{
  "n_layer": 9,
  "d_model": 160,
  "n_head": 2,
  "n_kv_head": 2,
  "head_dim": 64,
  "d_mlp": 576,
  "vocab_size": 1487,
  "activation": "squared_relu",
  "norm": "rmsnorm",
  "norm_place": "pre",
  "norm_eps": 1e-05,
  "positions": "rope",
  "rope_base": 10000.0,
  "rope_fraction": 1.0,
  "qk_norm": true,
  "attn_scale": 0.176,
  "bias": "none",
  "tie_embeddings": false,
  "parallel_block": false,
  "extras": ["capped logits"],
  "init": "uniform",
  "init_std_qkv": 0.0354,
  "init_std_o": 0.0,
  "init_std_up": 0.0354,
  "init_std_down": 0.0,
  "init_mimetic": 0.7,
  "optimizer": "adamw",
  "lr": 0.00309,
  "beta1": 0.9,
  "beta2": 0.99,
  "weight_decay": 0.085,
  "lr_head": 0.00652,
  "warmup_steps": 204,
  "schedule": "wsd",
  "decay_fraction": 0.436,
  "decay_shape": "linear",
  "final_lr_fraction": 0.0,
  "batch_tokens": 32768,
  "seq_len": 256,
  "doc_mask": false,
  "train_tokens": 155500000,
  "steps": 4746,
  "dataset": "wikipedia_en"
}
Each number is 128 + 24 x the weight over its row's rms, rounded and kept within 0 to 255. Layers, rows and columns count from 0. Numbers have three digits each. The size before them is the row's rms in percent of the matrix's.

# layer 5 MLP up, 576x160, rms 0.108, rows 297-305, columns 0-159
103:139178106103120139149138138146126150130113113116165136136156140132148103129166106129150149099088115116151099110168103165133124099157153131097147094160186129095072098149152153157105164154132092132090131151101107107122145179123099137129088178157107121111134160139119105156132127050095113120113141160132103141111142131163084122142085172128133169123157115141090124126143119115138095117087128098132083089134140095140129109146115126139128148110139106142130133130134107157107129119124139
105:111173133147110151106103109140132154136145090113152133161149144075127139111099104117126164134157154150128074124131108122162129104130162132128107118152127086151134097091133164084123147124127144104106107138108156108131122162118138109139084142122151098095140124135116149140143139110162119167099142162141084117173119093080120163077103150129096131128111110169135164100131139103183115148120093107090089157131100153137128105126146096124161110144103105124141133123120118173158083138134165
123:126181116112129113133117099142117155171118098132099121148151118106109117108093123147104123150107189148122086085111158138133098127149137146139165158168136119133087108117142108145095173102126097083084114101094146154114130153079129116110155108146136076123120154093161122117166113122087133139099166094106111120108144151123109159143110156152146156117133113154157146102151106109115126114123148129113100128151127137131116125116058123139078108120139109096122127109098128170132136121137185
106:096157114152084151155148126128143105118108129121137123142134124082176086177129137143136129118093095151142116076131143117143106086115184168118125100155107119144130123164134118101150137185133140122097137105164158097147121146097163105125110124134127106094130152133112107129126090125105133134124119135137095134118129105133133158096098109154107140085148176139106134132128159101168144163142169164120125161173161107115142151108098069150139108145098097115123103140099134108128114098144075
100:156169094143112128158113113142138153136092118108164110097110102151145160140161103071116127156112119140158134091138104145155113108173170081103147136152104126197127108151172178136107146133132159132140139110158131118117134150134130122098128136161136123144131159148116174150089137102097152123125129157126166055163168098135154145094133121099108136133112146153114151102130139183172119145135117134103114138153145079120118089092114102111146125120145114146147138139105130135150120137122127
102:132153106158108183083119118106155126136134153141150117115156116125115094119122162087118157103173126128151131120148097143121169110093116119137173137145108127130135154146100136131115143126143103116135105141095104138138150198103107122127149168118100091142135135113114162122071118100137150161155109094166106134132112093084116112133152147167160140115160143138161098137174124150131070074109110131115125132132131140142195124135135133164167124129140099112159139147096168145162117119119140
095:135107100123078135103107114143094148161124156131115160125151142158122114101172124119121153161117130130129110159098115158090070105130130150084147137138147091124127106133100143155109158128106124101115086046135145135121150141143139115145129097137144132153128118067097128159159133124140177080113112118138139143159130115128112111105090111144135118123175132165167143125160107158094172138137132141116087118126170132148170096145096120136090148137131114101178097142149136105105121114112142
097:152124150161151156145106086117121129134127113108121117106148121148105078177109143153154131113132149121179117094144126133133105064124161097115148097167136136142112130147140149114137095133148136127125120097119149086160122171100170108145081138104164099164124103135094167151135123107138158113155163142145127129145143153146110134129168128171117172100172156127078141126141094140155120121131110140139132083130152122115193123113110163167173163118125106142116112142103129152138099144100122
104:111106164128107118139085120149101177122120139154117095117195159065152085150131117145122140152087173147119104130153118139162097125107130129135131149144144119157113131129136175114146127137129155121119147104122152117107151145140112112132116155124151110113144150135140180153085139094120145135126127117130097113123141090136192143118119146151134185145116116127164101104089142085166132095115135104071103120169115154128112142087120109114152121121124168154133131125139130149107117096087181
# layer 5 MLP down (transposed), 576x160, rms 0.106, rows 297-304, columns 0-159
098:158113128153160145134092123174132121136137173140129134114138140126152157126138103084154169132112099168101098155117117133131166119147098174137140111142085118108119106104123138138138141138120109149106117137132058103153123120152160048098114120092132145121170106149146161137107128130133153136114121114163137173125126164088123107077141134139111136142153110135161122166102096145120118135118169131150127141128140153145118132145136141099208075122173145123121139166138118152108117111137099
108:115106172109094165172134102111132123102146129122100143106121129128160143152120073056137142141112097104146136136123107118148143109101120147146140154127113138119133113121106112135186157104131082117112128133118093125103107074136176133099144114098173135108128094149108115081155105142132138126159134155159104084161098109131142116125149137127124126143058110132138123150163131126135158107152144148149118126166137178115195136148105118143134112124070120108116165101122122141105132115152153
115:139144087134140136159096091122134098164126139079127145099073090149115103141156089136090122193102134161137137148131129125091137145109136101081103122133133146145091136147154129148140141080156087141117141157154171128156101094132112105156128115104136144156139100165069091118095115107147101140146117107120131138147160083145155135172139135122158126124149134108130134158139144131159131140132125117152123140108134149139147114112157149088143137111124137148148149097103100134104124202093102
105:076131188124103149131098125108158092106126126119151132104159171103107142141138101169155097110095127129145162115146137130150149095157092164103145142153129107122121111156124127102139105130153140176148141169149114138133141141096127127135120135150109121125126118137098120098112127145133135169146138118143128139113092136109107119064083169100106132119123125095121133144170123110130166192114141163118149113109162129112080088105047114111136132173161134133117139142135148144110140094101156
100:081111122137148129099137096106102086086151137108125099090130071083096097159169144099113112122116083110122126135121130119134173160107134135122101101163099136138166157133156122155142122111145104088122104131134106133150134097116115115153122106130082127158123106105145124121157110117123121123140135131119147104167120132080150123136092116110152152147134177100117164170127125146097138107133128131078179181088160089092121110130128104149128092167183134117142144131145116108157131116134109
099:143118147160136114091180149118131093115130121107077155109174117126139136121074199094126118124154100140117108114122103118134089090165083130116147136117147130100108148117169108161116093168120116114116143139135139169093093144134145161143149134128149112140117109131155124132110160129166117111151101161133087142158138116117161101114108119083185149114123134113147112131141125158132106166112077144153128104105144165163098132129138132181124141108098068140139133135123140127148135096135107
096:109134155130161128104142139130112136142166147083140136137120117116160120100157107167135172179139135108141121128123131101160107112108133151128107094078142167131135120147081137097129125152143141071113154106161081125148124103136154132183085111131133141141117139120179129133122121120158120088121137149119093086095088131148117092123140111128163133113143102098127117132120136136123135132180145150154138137109134110165156124138133074155099162105135202138171075096110149104105110131121125
096:181100134137128175122169118098157134153171133065124116110103141090119093208099141091108148140124142094110130129096096101133139138154111121106122162105136119105117074136117125120125112164107141094132122111096151149103123108127136116168094127113140132172140121115136115123146136124103117138175124130138070131136130120143158109141146142150162111105105106119113120169147100126116104128145042126179121151111121120128129131167093135150143112121126118113112135114096108112108158157158150